From a checkpoint of a small transformer trained on Wikipedia: vocabulary 1511, RMSNorm after each block.
Each number is 50 + 15 x the weight over its row's rms, rounded and kept within 0 to 99. Layers, rows and columns count from 0. The size before them is the row's rms in percent of the matrix's.

# layer 6 attention query, 128x128, rms 0.0808, rows 8-31,39-63, columns 0-63
100:29 37 44 64 48 61 39 58 61 38 82 50 57 30 60 30 57 45 64 52 34 30 59 60 77 59 61 66 41 60 73 43 85 69 48 76 32 35 45 59 77 62 58 39 48 46 45 52 22 54 31 52 41 49 31 44 78 42 56 64 35 84 59 51
100:25 53 33 79 23 39 47 77 59 55 47 55 58 77 55 74 32 40 56 26 23 63 65 40 44 65 54 50 56 63 56 37 42 53 36 35 50 39 77 42 49 43 60 52 68 29 66 51 39 67 67 60 24 51 53 56 49 55 53 21 64 19 29 51
076:66 48 22 51 45 59 41 39 29 57 80 54 59 71 61 54 81 37 57 40 59 65 45 41 74 38 37 38 16 43 58 51 64 57 67 45 35 70 36 47 44 84 62 49 52 56 57 57 34 63 48 36 52 73 55 45 57 35 52 59 69 69 65 41
109:54 81 76 41 61 55 55 60 30 65 75 50 14 32 55 40 65 63 44 40 44 41 71 75 44 58 57 31 66 44 51 67 57 75 52 49 58 59 35 34 54 48 44 48 59 54 59 61 65 48 23 36 74 59 37 58 28 29 69 14 49 47 31 66
106:31 36 72 36 68 58 51 54 62 40 15 29 53 36 84 17 37 45 40 40 41 62 44 77 42 43 55 39 38 51 48 46 54 57 42 61 47 66 55 61 21 30 50 43 63 21 74 30 55 45 78 47 57 33 49 54 49 56 33 52 43 56 32 77
100:26 61 29 32 76 58 49 32 73 39 45 58 47 40 34 31 53 52 49 48 62 50 39 52 68 55 39 87 43 26 74 67 18 57 35 63 50 48 46 45 59 62 60 95 71 34 62 75 41 32 68 34 56 50 53 33 53 53 46 54 58 58 60 58
098:42 48 42 71 54 85 66 49 54 36 25 62 60 49 44 43 25 38 29 41 60 53 45 20 60 62 67 61 45 31 36 28 30 59 48 49 59 36 23 53 31 37 18 51 59 38 63 65 49 68 57 72 57 68 52 60 43 35 41 47 59 51 26 58
098:36 66 67 26 34 35 48 55 46 15 28 60 79 57 67 41 39 60 70 30 48 44 55 36 20 49 47 53 64 56 34 36 51 47 58 58 56 44 54 48 28 57 48 32 59 57 39 21 58 53 43 49 40 55 69 16 38 57 26 48 56 18 48 37
090:35 52 37 46 49 50 84 39 43 46 63 70 26 63 65 56 32 61 31 78 63 39 68 67 43 64 44 52 42 52 72 42 54 37 55 42 70 37 39 70 38 59 28 75 47 50 64 54 54 88 75 42 17 56 50 44 42 38 31 56 66 58 46 48
083:45 56 54 57 53 75 49 29 52 21 45 37 64 34 35 58 50 51 34 55 44 47 52 20 49 52 36 48 44 69 35 78 23 50 61 46 30 43 50 63 57 32 82 30 32 57 29 49 54 27 42 55 62 25 59 93 60 73 57 53 50 57 77 51
082:58 61 67 55 18 43 52 68 43 65 56 36 60 63 48 46 61 67 59 39 38 48 55 47 30 46 49 57 52 32 57 47 69 61 25 39 55 61 68 39 29 59 46 49 64 53 80 53 32 35 55 44 24 70 85 58 38 59 44 32 36 45 32 44
086:42 61 48 43 34 24 35 74 57 70 56 53 51 62 64 62 37 50 61 12 58 50 42 45 47 48 63 52 47 49 51 25 48 21 42 46 32 83 66 23 37 53 32 40 75 56 69 67 37 66 45 56 38 81 67 36 55 56 37 34 51 38 32 43
087:21 52 52 53 45 53 65 47 53 55 15 36 65 62 63 56 52 62 44 60 53 30 59 56 48 46 52 18 27 48 56 34 29 07 45 41 62 40 43 70 38 52 56 46 46 34 60 53 57 74 59 44 27 40 68 18 33 61 45 28 62 66 21 46
110:62 32 57 70 68 53 55 31 46 37 17 47 28 15 39 39 46 59 57 57 67 28 75 49 60 59 36 39 43 34 59 57 75 42 57 47 62 57 29 59 17 23 63 61 56 61 21 52 43 13 45 63 45 46 46 63 57 76 66 51 43 60 29 49
114:50 31 53 85 64 75 32 56 40 54 86 46 40 38 68 16 48 25 50 54 57 43 57 57 52 29 56 60 59 26 63 15 53 44 77 69 46 29 50 65 60 53 63 65 36 38 57 75 44 49 37 59 63 60 70 36 65 48 66 41 58 30 48 48
093:62 61 52 38 52 20 65 46 64 74 29 59 90 51 56 50 42 31 51 54 65 60 35 60 67 67 70 33 39 51 56 48 67 72 53 52 52 73 50 55 31 39 46 37 59 78 67 56 48 26 37 53 57 46 22 58 39 45 25 53 41 33 33 53
102:15 44 58 63 66 72 48 75 65 66 72 50 88 30 71 72 41 23 56 36 30 47 62 34 51 65 33 50 48 72 24 48 44 43 56 62 40 42 61 55 85 37 44 33 58 45 30 26 50 60 67 49 32 64 70 61 79 61 45 56 26 53 39 54
094:56 41 48 78 91 78 32 74 64 53 47 52 63 55 49 60 35 46 86 23 38 41 41 37 32 42 46 26 56 40 48 22 42 75 66 60 55 77 59 55 70 42 58 40 29 70 58 39 58 39 49 54 39 59 35 45 30 39 46 69 73 47 29 61
106:38 47 33 51 54 44 22 50 30 74 63 57 67 51 42 59 72 72 84 41 48 60 66 49 61 46 70 41 45 37 27 43 65 43 45 32 43 41 61 37 46 66 57 46 58 46 81 56 61 59 43 25 33 88 80 28 61 39 60 27 40 66 37 60
105:13 64 35 30 70 61 64 19 61 76 58 50 37 64 60 63 44 55 63 61 35 66 50 53 37 52 49 45 46 50 43 70 75 37 63 49 53 74 52 32 31 40 65 37 51 64 38 65 49 42 71 60 55 59 39 52 72 65 39 52 47 49 41 45
100:35 49 41 45 38 25 14 56 46 72 52 49 30 63 47 41 68 52 66 40 64 43 48 59 59 66 58 18 53 61 67 44 71 19 46 39 34 32 52 19 36 58 47 60 39 56 24 51 48 68 74 56 61 70 41 65 41 26 05 31 37 48 51 42
097:23 47 40 57 81 33 53 54 64 42 86 48 48 40 75 55 49 47 70 56 41 40 59 26 43 28 84 48 32 57 42 44 70 60 49 71 52 08 42 30 59 58 23 35 44 35 56 28 47 89 76 36 49 46 67 69 30 35 47 51 56 78 63 26
100:55 56 56 69 28 51 41 42 44 73 42 79 29 38 51 43 37 26 52 30 58 55 28 64 30 82 37 60 64 57 43 53 75 65 36 40 48 39 60 46 93 69 46 13 35 55 57 41 34 53 40 69 52 50 52 68 34 42 71 40 69 52 54 33
103:05 36 44 25 86 78 42 49 54 79 65 61 23 36 37 73 41 64 52 40 50 42 60 28 46 27 65 67 31 59 54 63 48 52 58 59 61 50 22 48 76 77 42 51 44 47 26 17 70 41 58 51 53 64 61 53 59 53 48 38 64 56 48 37
083:35 23 60 42 57 41 34 19 61 49 64 46 74 41 53 54 58 66 78 54 36 46 71 18 53 34 53 39 52 37 33 46 35 68 31 58 57 37 51 14 31 49 74 45 60 47 72 45 55 62 71 48 44 43 87 62 36 46 63 48 45 51 45 64
096:18 48 51 50 55 54 38 36 51 56 38 49 45 38 45 45 70 36 31 52 42 55 66 50 65 90 36 58 16 69 46 46 23 62 52 56 62 48 44 47 42 60 61 48 50 89 47 67 43 38 56 60 61 62 34 74 60 78 51 48 35 61 28 38
100:41 43 40 67 38 73 51 69 59 49 60 66 66 44 50 63 41 55 69 68 71 54 55 33 68 95 54 57 47 51 18 66 54 47 64 46 55 34 46 34 68 66 29 41 37 50 64 45 47 59 52 44 28 37 48 56 69 38 38 68 66 50 71 67
081:35 24 48 54 68 25 37 54 34 54 66 43 65 71 31 81 81 70 58 32 56 64 65 81 43 49 68 48 39 47 30 63 75 71 35 55 27 66 68 31 60 59 57 53 57 40 72 70 68 47 34 50 38 91 73 56 41 47 67 57 35 74 46 68
106:51 47 43 66 85 53 54 49 43 48 63 27 77 62 59 52 46 37 30 86 49 26 31 58 48 45 58 26 62 59 50 67 61 29 55 45 42 30 80 63 60 57 58 40 72 63 77 28 34 77 28 51 52 43 39 49 27 64 33 40 54 59 38 64
099:46 50 43 38 61 97 45 36 32 54 53 27 45 50 53 53 55 47 43 48 83 17 61 47 48 26 74 27 35 39 43 32 29 22 47 70 75 57 33 64 19 63 27 30 48 42 56 56 47 63 53 50 40 63 44 44 19 55 32 35 53 74 70 62
096:26 45 69 46 53 50 37 24 38 39 62 33 82 54 34 51 66 25 57 45 37 45 40 29 49 56 54 68 32 55 56 70 60 52 78 49 54 55 39 43 48 84 47 51 51 28 71 80 43 66 52 50 23 64 17 56 57 46 72 26 58 59 54 44
103:72 55 35 66 70 41 61 43 44 41 48 55 54 64 46 28 43 40 23 56 71 50 60 37 75 70 65 35 53 23 49 12 37 52 78 44 60 57 76 50 49 29 58 82 28 39 54 66 46 54 73 55 63 41 70 42 28 61 22 64 50 70 52 26
102:24 34 46 44 43 09 46 52 47 54 69 39 46 69 64 36 59 41 73 61 23 46 47 72 31 51 74 36 49 60 30 22 32 41 45 58 54 29 31 39 53 59 27 34 63 32 83 60 36 82 36 75 59 87 68 35 47 55 50 35 41 49 43 44
080:37 39 48 58 29 65 74 47 68 56 28 52 49 55 53 66 30 47 34 47 61 30 59 42 81 43 50 50 36 53 46 37 52 56 74 37 60 56 15 44 54 20 29 37 41 59 38 64 42 45 49 59 61 47 15 59 54 51 57 47 65 61 19 16
078:49 55 50 43 79 72 67 62 64 43 41 56 40 52 63 45 58 53 51 41 82 33 63 49 56 36 29 39 39 57 35 65 33 30 57 62 35 69 28 71 55 49 49 49 38 43 61 51 39 19 66 60 24 14 34 72 54 43 33 42 41 79 51 57
080:56 59 35 50 45 23 57 39 60 52 66 71 53 30 55 56 47 25 68 71 64 66 57 26 60 59 47 56 72 36 61 36 37 59 56 51 45 45 75 19 35 20 56 55 71 55 59 36 57 27 65 47 49 59 85 31 70 54 57 51 50 30 48 46
085:59 46 53 51 65 37 36 24 62 44 50 50 48 24 66 36 26 52 52 57 34 79 37 32 27 31 45 77 42 43 44 20 54 69 49 81 50 56 48 32 46 53 35 45 66 41 53 64 66 38 69 74 51 44 78 17 67 63 74 08 45 44 02 58
081:36 49 58 53 30 61 80 65 62 37 22 51 53 37 68 75 54 47 56 55 44 66 48 22 38 44 48 36 52 18 33 25 41 03 42 53 53 57 62 55 38 49 57 56 49 49 49 33 57 40 58 31 51 32 77 42 42 28 21 30 56 50 24 64
122:38 42 48 33 39 45 49 37 47 40 73 54 61 48 33 46 54 68 52 37 16 59 63 36 59 23 48 45 26 68 38 33 76 48 60 66 64 21 68 43 52 49 22 59 61 48 42 28 59 53 57 56 42 34 55 77 44 51 43 63 36 73 10 83
092:75 33 53 45 39 46 42 50 37 41 50 45 63 52 75 65 43 49 55 48 44 43 54 61 74 39 60 70 60 35 53 33 42 86 64 96 54 58 57 42 61 33 78 56 33 43 58 48 45 29 66 42 59 46 29 59 41 78 33 65 31 41 51 52
085:40 63 66 30 30 09 65 61 57 41 58 52 68 22 20 49 31 53 69 42 54 63 48 66 50 62 77 41 61 49 45 61 65 70 59 52 63 55 68 34 47 55 69 36 61 34 50 48 57 57 61 68 70 46 22 60 38 57 26 63 43 28 42 58
088:37 60 43 54 60 54 39 56 70 47 45 61 72 19 43 63 48 78 54 58 16 57 56 24 43 70 73 66 68 77 45 70 20 39 41 47 52 59 21 34 31 52 38 39 52 39 20 52 69 53 91 55 50 46 51 74 47 43 70 39 49 35 43 65
100:62 45 53 54 71 62 58 55 54 53 17 48 19 54 28 48 44 71 37 66 27 65 50 63 43 46 26 92 27 51 31 45 42 65 71 46 16 49 69 60 52 51 47 51 49 58 24 49 74 52 49 56 72 57 55 38 53 36 72 47 68 42 47 56
092:60 38 42 47 57 49 27 51 37 49 57 55 53 53 22 65 83 74 71 31 54 54 66 26 60 46 50 49 48 16 60 43 37 36 52 33 37 62 78 32 42 59 76 70 68 49 44 35 51 39 67 48 60 86 75 32 72 62 46 38 57 76 62 68
091:46 45 23 63 47 81 50 34 32 48 57 44 51 52 68 34 76 24 54 48 43 40 29 45 23 37 29 68 48 45 65 66 45 12 50 45 59 52 67 61 53 32 62 63 58 33 59 70 39 51 36 57 30 54 87 20 53 61 64 29 80 48 38 63
099:79 68 41 36 39 37 45 64 42 49 67 28 04 39 32 58 49 43 36 55 33 53 31 61 61 46 37 50 28 53 54 39 81 74 43 56 34 43 35 44 73 53 48 55 34 51 33 53 28 67 43 46 39 65 47 75 68 29 62 43 35 59 68 18
109:60 40 41 58 82 70 49 42 23 54 71 37 39 61 68 29 33 42 59 55 56 53 38 59 50 44 53 66 45 63 59 60 84 52 55 67 35 29 33 32 23 64 49 53 50 50 62 52 44 71 44 49 35 39 40 18 35 40 72 55 59 82 43 45
096:47 47 50 50 69 57 55 27 25 70 40 53 63 63 68 41 56 38 41 69 37 12 29 53 41 57 00 42 56 12 44 45 52 50 54 48 37 66 38 53 60 58 43 58 54 44 47 69 47 66 46 72 53 43 60 39 60 53 66 55 45 33 58 11
105:52 26 63 41 58 63 65 54 62 41 64 51 42 47 06 68 31 65 76 47 45 53 63 51 53 55 43 44 63 45 65 54 43 88 55 32 73 54 40 62 70 38 52 55 54 65 35 27 54 36 44 52 65 74 26 80 66 47 42 75 33 54 62 39
# layer 6 attention key, 64x128, rms 0.0811, rows 7-31, columns 0-63
114:48 63 45 49 42 35 45 42 65 54 35 44 59 35 51 40 75 63 47 55 45 35 35 68 37 32 58 36 19 77 31 73 72 43 43 57 77 64 66 41 48 74 49 52 59 43 42 45 53 42 65 31 36 45 50 28 57 48 53 38 62 82 33 48
099:63 41 67 50 50 32 39 57 50 41 13 67 26 30 30 60 77 55 38 36 43 38 63 28 34 46 51 56 45 53 50 39 38 45 57 26 32 44 37 91 66 49 41 38 32 30 43 40 49 44 76 42 64 62 66 69 59 61 66 39 54 38 28 44
085:53 54 40 32 52 70 39 43 42 79 73 54 81 29 54 37 43 34 67 34 69 63 62 61 38 30 64 54 50 58 36 54 40 55 58 57 67 39 59 37 67 60 28 32 54 24 84 41 34 80 41 40 70 57 58 18 39 45 55 63 40 47 61 36
151:60 54 28 51 19 43 43 45 34 56 65 49 25 50 54 51 90 49 49 49 37 39 62 48 60 40 76 51 36 48 44 54 61 11 36 61 54 48 34 33 56 69 58 45 46 51 52 63 56 50 45 54 59 81 99 31 49 40 85 21 54 60 62 44
091:52 37 39 36 62 80 35 23 48 48 37 47 62 44 36 60 60 59 63 55 42 33 45 18 23 33 66 41 22 46 34 56 72 21 51 36 69 21 49 85 50 44 59 29 40 42 72 59 50 34 74 80 40 59 64 61 52 26 44 51 37 52 37 59
098:81 57 27 63 53 50 45 47 40 45 74 60 60 45 56 40 74 53 51 65 54 16 47 43 33 39 45 51 16 32 72 46 51 36 42 76 49 50 40 49 49 67 61 64 34 69 71 54 73 60 54 62 44 70 72 41 44 56 56 45 80 73 62 48
091:45 47 54 52 45 54 44 40 63 60 69 36 59 60 82 44 68 48 49 73 37 63 69 24 20 29 63 66 51 54 62 58 61 56 40 64 58 29 63 56 75 52 54 64 41 44 36 46 48 64 55 55 57 57 75 54 82 83 55 57 35 83 78 21
111:48 47 38 26 30 28 38 51 09 64 28 55 62 57 41 44 65 84 51 57 24 44 60 59 60 36 46 45 36 52 33 41 66 47 34 57 49 54 71 43 29 74 46 75 29 59 64 39 80 52 52 47 60 64 74 26 25 37 56 38 56 66 37 50
101:45 50 35 49 55 21 61 62 58 57 45 48 48 49 42 29 51 26 47 64 49 44 27 56 27 22 76 81 46 05 82 43 34 48 20 50 31 32 77 42 31 56 46 61 58 61 77 76 52 56 80 53 55 43 48 53 31 63 56 42 74 54 39 32
087:42 59 26 35 39 24 17 64 31 51 66 67 80 60 41 49 83 72 44 60 51 65 46 23 50 52 48 57 42 18 62 48 42 52 61 32 44 82 81 33 65 47 41 58 47 58 37 31 66 42 56 35 49 62 54 30 79 32 54 43 42 66 36 73
080:55 59 57 39 58 67 03 42 57 73 24 60 50 47 47 48 29 32 43 69 54 37 42 43 65 50 27 38 49 38 61 74 55 61 69 31 57 46 42 50 57 34 47 42 61 63 53 19 45 46 49 61 47 16 29 49 57 80 45 58 53 52 59 43
092:48 67 37 53 44 32 41 49 47 60 63 52 43 61 55 61 64 25 47 70 33 43 63 64 45 17 45 51 42 46 36 28 69 44 40 45 52 38 62 07 62 89 26 36 44 46 63 56 53 68 55 48 32 59 75 23 37 16 81 34 79 64 24 69
075:56 00 26 58 37 46 52 67 57 22 59 51 52 73 66 52 67 70 48 45 34 50 49 54 44 49 82 59 56 56 46 46 53 32 27 54 40 54 46 61 44 58 77 70 40 43 62 53 75 62 42 39 57 69 69 33 74 47 55 60 55 52 73 40
092:74 29 37 41 78 49 51 26 68 44 30 62 52 56 30 58 66 38 51 33 50 52 57 57 50 51 39 47 39 54 72 42 76 32 57 44 63 43 32 68 25 31 45 54 70 41 67 62 53 23 40 83 77 55 66 15 46 81 50 61 63 72 40 52
105:63 41 30 47 47 49 40 16 67 63 52 64 33 38 46 47 72 27 46 54 64 57 47 62 45 56 35 44 31 54 66 53 59 32 55 52 55 81 50 76 43 77 33 74 52 35 27 63 60 51 40 36 65 43 58 31 66 31 51 28 59 79 18 71
100:50 56 46 29 44 49 63 63 54 54 40 49 72 58 54 56 26 43 36 59 70 35 37 77 65 76 48 24 72 42 58 58 58 35 29 41 93 67 37 61 52 65 52 71 64 46 49 37 28 61 55 50 40 39 55 58 52 51 19 46 52 39 74 47
113:42 54 53 46 52 40 59 60 52 27 35 19 55 42 52 47 03 46 58 55 55 45 40 67 32 73 27 66 57 54 53 58 43 62 63 48 62 21 64 54 42 50 52 42 56 55 40 60 36 59 60 26 46 32 11 63 30 65 38 66 49 24 58 56
104:47 60 62 57 49 47 21 51 39 55 57 62 33 63 22 69 69 62 70 46 45 90 89 56 82 30 71 33 59 43 52 49 46 36 41 53 35 52 70 39 48 60 50 40 47 37 76 61 54 54 50 36 54 73 68 48 79 44 63 15 36 48 46 51
090:47 42 45 39 67 76 52 33 42 41 49 37 26 44 51 49 53 71 70 59 47 51 54 55 75 56 22 45 49 23 83 72 51 63 82 47 36 33 28 71 62 68 59 62 27 67 33 43 42 30 40 27 64 85 35 53 44 48 35 73 42 70 54 62
104:53 56 66 71 27 53 41 33 40 62 66 44 20 53 56 57 74 32 40 66 42 44 53 24 44 51 55 44 62 72 22 63 37 30 37 61 32 46 13 64 66 65 37 39 40 40 73 70 47 70 27 47 37 42 41 44 83 46 69 42 57 82 43 37
099:71 50 54 54 73 58 28 46 48 64 51 40 52 38 74 43 42 57 63 44 37 25 77 45 65 53 52 40 38 49 56 64 47 32 31 57 40 59 30 69 59 65 32 36 65 11 68 46 64 58 47 41 46 42 76 41 42 64 56 42 43 65 31 74
105:75 58 56 55 38 36 41 42 28 55 78 28 56 53 70 57 34 48 39 43 73 36 45 57 72 42 57 66 37 39 43 44 57 53 37 64 53 44 43 44 59 72 57 64 63 48 66 58 27 54 47 63 37 71 77 40 61 40 64 60 35 74 68 58
114:80 51 50 51 35 31 41 41 30 76 67 53 45 59 66 29 62 33 53 41 38 18 48 45 54 30 57 48 58 32 57 47 67 38 42 43 56 52 55 33 33 67 75 68 52 39 69 59 36 72 51 36 53 65 82 19 46 61 58 33 50 59 53 61
092:64 67 15 63 73 42 59 71 45 52 34 54 34 48 72 71 22 41 33 36 30 53 48 41 35 55 64 34 45 36 70 51 26 66 72 37 26 59 50 38 31 35 31 43 61 31 46 57 46 50 85 19 58 26 52 25 37 55 21 46 72 41 64 60
101:47 27 65 49 53 65 47 75 43 43 51 51 32 35 22 27 50 76 62 71 69 55 65 75 79 43 41 54 50 58 58 59 42 55 80 62 54 64 34 80 60 30 67 55 45 35 57 79 56 24 37 57 54 62 42 54 51 35 65 40 37 57 66 36
# layer 6 attention value, 64x128, rms 0.0844, rows 0-11, columns 0-63
104:50 57 59 31 46 57 46 28 49 53 80 40 36 41 20 44 39 60 51 48 49 63 52 51 47 38 56 99 31 54 47 65 88 66 41 57 61 65 46 50 66 35 38 42 51 43 37 60 36 43 44 63 52 32 60 69 65 63 50 69 30 39 67 32
098:58 56 41 94 56 65 46 50 29 37 46 60 46 56 64 53 34 39 63 45 71 36 56 51 34 54 58 61 40 57 40 45 75 48 43 30 42 35 60 43 53 53 46 37 27 27 21 73 54 78 43 09 84 53 84 54 24 46 65 67 55 60 22 51
103:53 65 45 92 43 66 45 39 34 46 55 44 25 47 37 31 35 59 75 51 54 56 56 71 43 61 40 39 39 38 32 36 24 66 44 62 64 33 41 60 58 43 45 54 36 33 68 44 41 50 76 30 65 65 66 46 56 69 58 75 48 47 39 46
100:45 51 33 51 55 49 48 47 80 47 52 29 62 51 38 70 53 82 54 36 45 32 61 47 34 42 32 44 43 31 29 81 11 43 53 91 38 52 36 43 30 54 74 43 43 26 33 45 54 60 22 49 54 43 34 57 60 59 62 61 63 79 19 52
104:43 62 70 19 64 36 59 73 47 40 66 52 54 38 12 80 51 50 26 50 46 40 62 54 60 50 57 57 39 64 54 64 40 46 45 45 51 29 47 53 48 54 63 34 40 29 53 51 45 52 74 46 26 18 53 65 45 50 66 65 71 26 19 51
104:38 34 30 26 43 64 52 50 56 76 42 57 45 76 43 64 38 32 30 48 58 55 44 36 53 24 49 49 61 40 59 64 66 35 42 45 30 49 68 20 61 41 81 67 61 62 66 57 35 43 41 35 76 56 44 73 60 77 66 44 43 41 35 53
117:62 83 44 35 27 24 46 61 39 64 48 57 61 77 53 49 53 55 66 54 45 74 56 46 25 58 60 45 67 71 44 50 35 34 40 58 53 63 62 37 49 39 57 78 45 49 34 60 49 31 68 63 79 84 47 52 57 58 73 34 44 53 60 62
098:29 31 77 77 52 55 56 35 62 77 35 39 40 44 32 71 54 48 59 44 36 19 33 37 48 78 37 44 57 38 47 55 46 83 72 30 52 48 29 60 53 62 43 31 50 40 50 56 61 17 48 33 34 50 48 46 74 86 63 54 44 77 58 45
108:53 73 52 54 32 66 41 33 37 56 51 27 44 45 39 51 60 62 48 38 44 39 46 50 04 69 39 38 56 66 66 55 55 22 51 67 39 30 27 36 60 48 60 54 21 63 45 34 52 79 40 52 36 24 48 58 48 37 43 48 34 47 21 50
103:31 51 43 66 40 49 55 57 54 64 68 53 64 38 60 18 59 50 35 53 47 43 57 39 41 60 46 45 46 58 34 48 74 56 50 38 58 49 80 40 39 57 48 55 61 34 54 47 39 58 72 90 40 40 33 53 54 63 33 52 77 61 24 49
103:36 65 69 58 41 44 16 42 52 38 60 68 61 70 39 59 59 64 61 48 59 43 62 52 88 48 46 49 51 47 73 37 62 44 56 54 49 66 44 41 64 20 56 53 60 51 58 49 27 13 69 46 85 26 34 46 55 44 25 60 20 28 39 36
094:50 44 51 59 22 00 72 49 56 39 51 43 57 52 43 48 47 30 50 40 62 46 38 37 57 50 52 60 37 68 50 34 44 43 36 36 60 37 58 17 66 44 44 53 73 53 50 34 37 30 51 69 49 38 46 60 58 31 55 46 43 49 66 13
# layer 6 attention output (transposed), 128x128, rms 0.208, rows 0-11,32-42, columns 0-63
114:33 72 61 66 57 47 58 43 35 22 64 51 44 32 38 72 52 52 62 69 68 70 63 67 56 66 68 61 55 48 41 62 68 47 43 32 38 28 21 52 95 31 40 43 59 36 41 37 54 51 45 12 36 64 60 38 35 67 69 79 31 44 44 38
125:67 27 21 68 31 48 38 24 61 38 44 44 31 56 47 43 47 30 36 39 80 89 57 40 28 63 41 42 52 35 40 51 39 23 68 49 41 45 72 41 50 65 57 63 66 50 22 47 26 31 50 75 65 40 84 50 37 45 61 57 69 47 66 52
117:40 57 56 69 83 45 78 73 42 46 45 23 53 48 52 35 65 65 39 47 63 40 74 76 58 62 55 38 50 50 41 58 40 44 61 59 27 76 28 61 52 65 53 44 55 52 19 53 66 48 34 38 57 55 63 56 54 36 66 87 38 54 43 59
120:55 48 33 65 53 62 62 43 21 46 61 23 78 34 41 48 54 86 28 55 57 36 79 43 47 47 46 70 32 43 31 23 21 65 29 27 80 52 39 63 34 77 55 58 42 36 48 35 74 67 48 72 40 72 19 43 51 60 63 30 60 64 41 41
129:41 50 66 26 74 39 64 74 67 63 69 49 54 47 62 66 38 64 62 37 50 38 61 58 22 40 79 51 64 50 56 47 12 32 44 58 60 50 42 30 42 36 46 51 98 40 70 45 48 70 55 46 46 48 45 65 34 42 52 66 34 40 66 52
121:32 58 38 39 46 44 42 62 28 56 37 65 70 64 49 61 65 47 87 47 48 49 58 70 40 45 60 22 30 21 32 44 64 60 24 56 71 44 25 24 21 32 73 62 44 40 55 60 40 63 50 62 49 63 53 61 29 50 64 45 14 61 62 57
127:69 58 44 38 33 21 55 57 32 71 61 52 50 38 44 27 44 46 34 49 48 56 57 48 72 40 39 44 41 57 54 46 69 36 71 15 60 58 48 61 43 54 49 80 32 47 48 55 60 31 62 36 66 48 27 46 27 68 46 55 54 54 67 66
112:41 21 40 50 70 60 77 57 52 57 54 38 25 30 64 75 70 53 56 30 41 27 65 50 53 64 74 40 33 52 48 40 52 60 48 47 42 79 65 47 46 75 33 58 61 65 55 24 22 55 43 76 36 80 72 29 38 47 42 51 62 21 08 59
113:48 38 30 65 67 65 61 61 45 48 52 49 07 27 62 39 48 55 51 61 62 45 57 13 49 56 46 48 47 57 42 47 25 43 59 52 81 40 24 44 52 69 48 47 67 23 25 55 78 38 20 49 45 20 55 51 27 53 79 65 34 41 64 33
119:80 39 35 48 79 25 38 52 54 38 19 40 56 56 64 17 66 23 37 51 52 48 40 35 63 46 33 29 34 72 57 66 43 38 51 52 54 39 66 51 55 74 51 17 47 65 36 34 35 34 48 46 50 28 39 55 65 54 50 53 36 57 51 54
136:26 81 50 62 55 39 29 61 38 46 59 43 70 53 67 55 48 39 66 29 52 52 53 78 60 61 56 20 67 76 67 23 60 44 35 63 52 58 47 52 49 20 41 44 40 61 81 48 47 19 43 60 27 38 39 78 29 50 39 56 48 17 49 47
109:27 39 49 57 35 32 53 69 64 92 61 18 66 45 58 47 14 56 68 48 40 49 46 37 12 57 60 45 36 38 35 48 49 54 46 45 35 48 56 36 45 42 33 46 71 43 71 68 57 41 76 51 41 23 45 37 52 56 77 71 61 20 74 53
092:74 73 39 46 43 66 39 55 42 39 30 42 26 30 44 10 61 43 52 56 69 67 65 42 62 64 68 63 54 43 39 52 22 75 86 67 39 50 57 36 40 80 49 51 62 49 43 55 58 70 46 62 49 54 56 53 66 55 23 45 59 40 65 42
083:75 54 61 45 65 66 49 58 57 52 27 31 54 50 65 46 40 44 39 31 29 26 24 40 36 27 65 53 45 58 50 55 64 35 60 30 51 68 52 49 42 70 41 48 37 47 70 53 60 47 47 74 40 37 23 29 56 58 31 41 54 46 76 38
087:31 69 54 19 52 38 30 40 51 39 53 53 46 36 36 35 55 56 60 65 29 54 42 45 43 38 55 63 56 38 57 67 78 47 14 51 52 37 21 47 50 49 73 69 50 75 64 06 34 30 54 64 70 63 59 78 52 32 51 41 60 56 34 48
080:46 07 65 27 57 59 60 69 52 37 65 66 48 46 71 38 55 33 27 27 59 49 66 79 63 56 64 43 59 78 48 49 56 78 80 67 42 61 47 32 61 61 56 72 72 47 42 53 48 57 48 39 54 70 73 29 69 50 49 76 40 39 81 53
081:35 44 61 63 56 69 50 64 65 80 42 49 67 50 28 42 34 40 37 48 45 57 30 39 63 54 62 73 56 35 43 45 56 22 81 62 23 64 43 51 36 36 27 38 27 46 35 61 44 42 43 55 45 30 39 19 42 30 26 30 40 84 23 25
078:46 54 68 59 54 44 49 46 50 34 67 14 31 23 62 52 54 67 39 76 48 44 53 52 52 52 52 65 80 56 64 40 25 44 49 22 56 41 30 52 47 67 39 53 81 46 44 30 48 34 39 36 55 34 41 46 39 26 40 68 75 39 66 47
090:46 58 71 45 48 44 65 66 36 44 41 64 26 49 07 54 58 47 51 53 54 56 44 62 43 47 79 44 61 19 29 53 71 77 44 53 61 68 43 41 43 35 11 21 74 61 15 44 49 65 48 48 65 66 36 76 26 17 35 66 57 74 42 53
084:73 58 80 63 47 59 80 39 30 48 46 45 38 58 36 60 47 75 39 55 37 52 31 38 60 27 48 62 39 41 52 57 41 54 38 42 45 30 48 63 46 59 26 39 49 60 37 57 32 80 56 48 31 72 36 43 64 66 40 35 63 49 20 46
089:60 45 31 52 43 78 44 49 38 37 73 67 29 66 55 67 45 56 50 34 59 64 52 49 67 38 45 46 55 34 60 38 42 40 42 44 43 36 35 46 41 64 39 33 63 41 58 41 85 42 43 60 49 44 71 46 58 66 40 35 31 50 47 66
088:08 66 49 89 45 59 55 33 65 53 64 49 49 59 31 72 36 40 42 46 52 49 66 55 71 30 42 61 79 67 65 35 39 37 67 43 45 57 42 55 69 35 46 61 68 41 45 68 62 55 60 21 33 46 31 64 49 27 64 59 34 41 44 37
079:49 37 44 42 41 62 45 72 51 45 30 68 75 50 50 45 42 60 56 44 56 47 89 40 35 68 32 67 67 32 29 34 45 39 57 34 46 65 63 51 25 85 55 56 77 35 52 78 61 42 28 39 26 58 43 36 58 64 43 38 46 52 67 61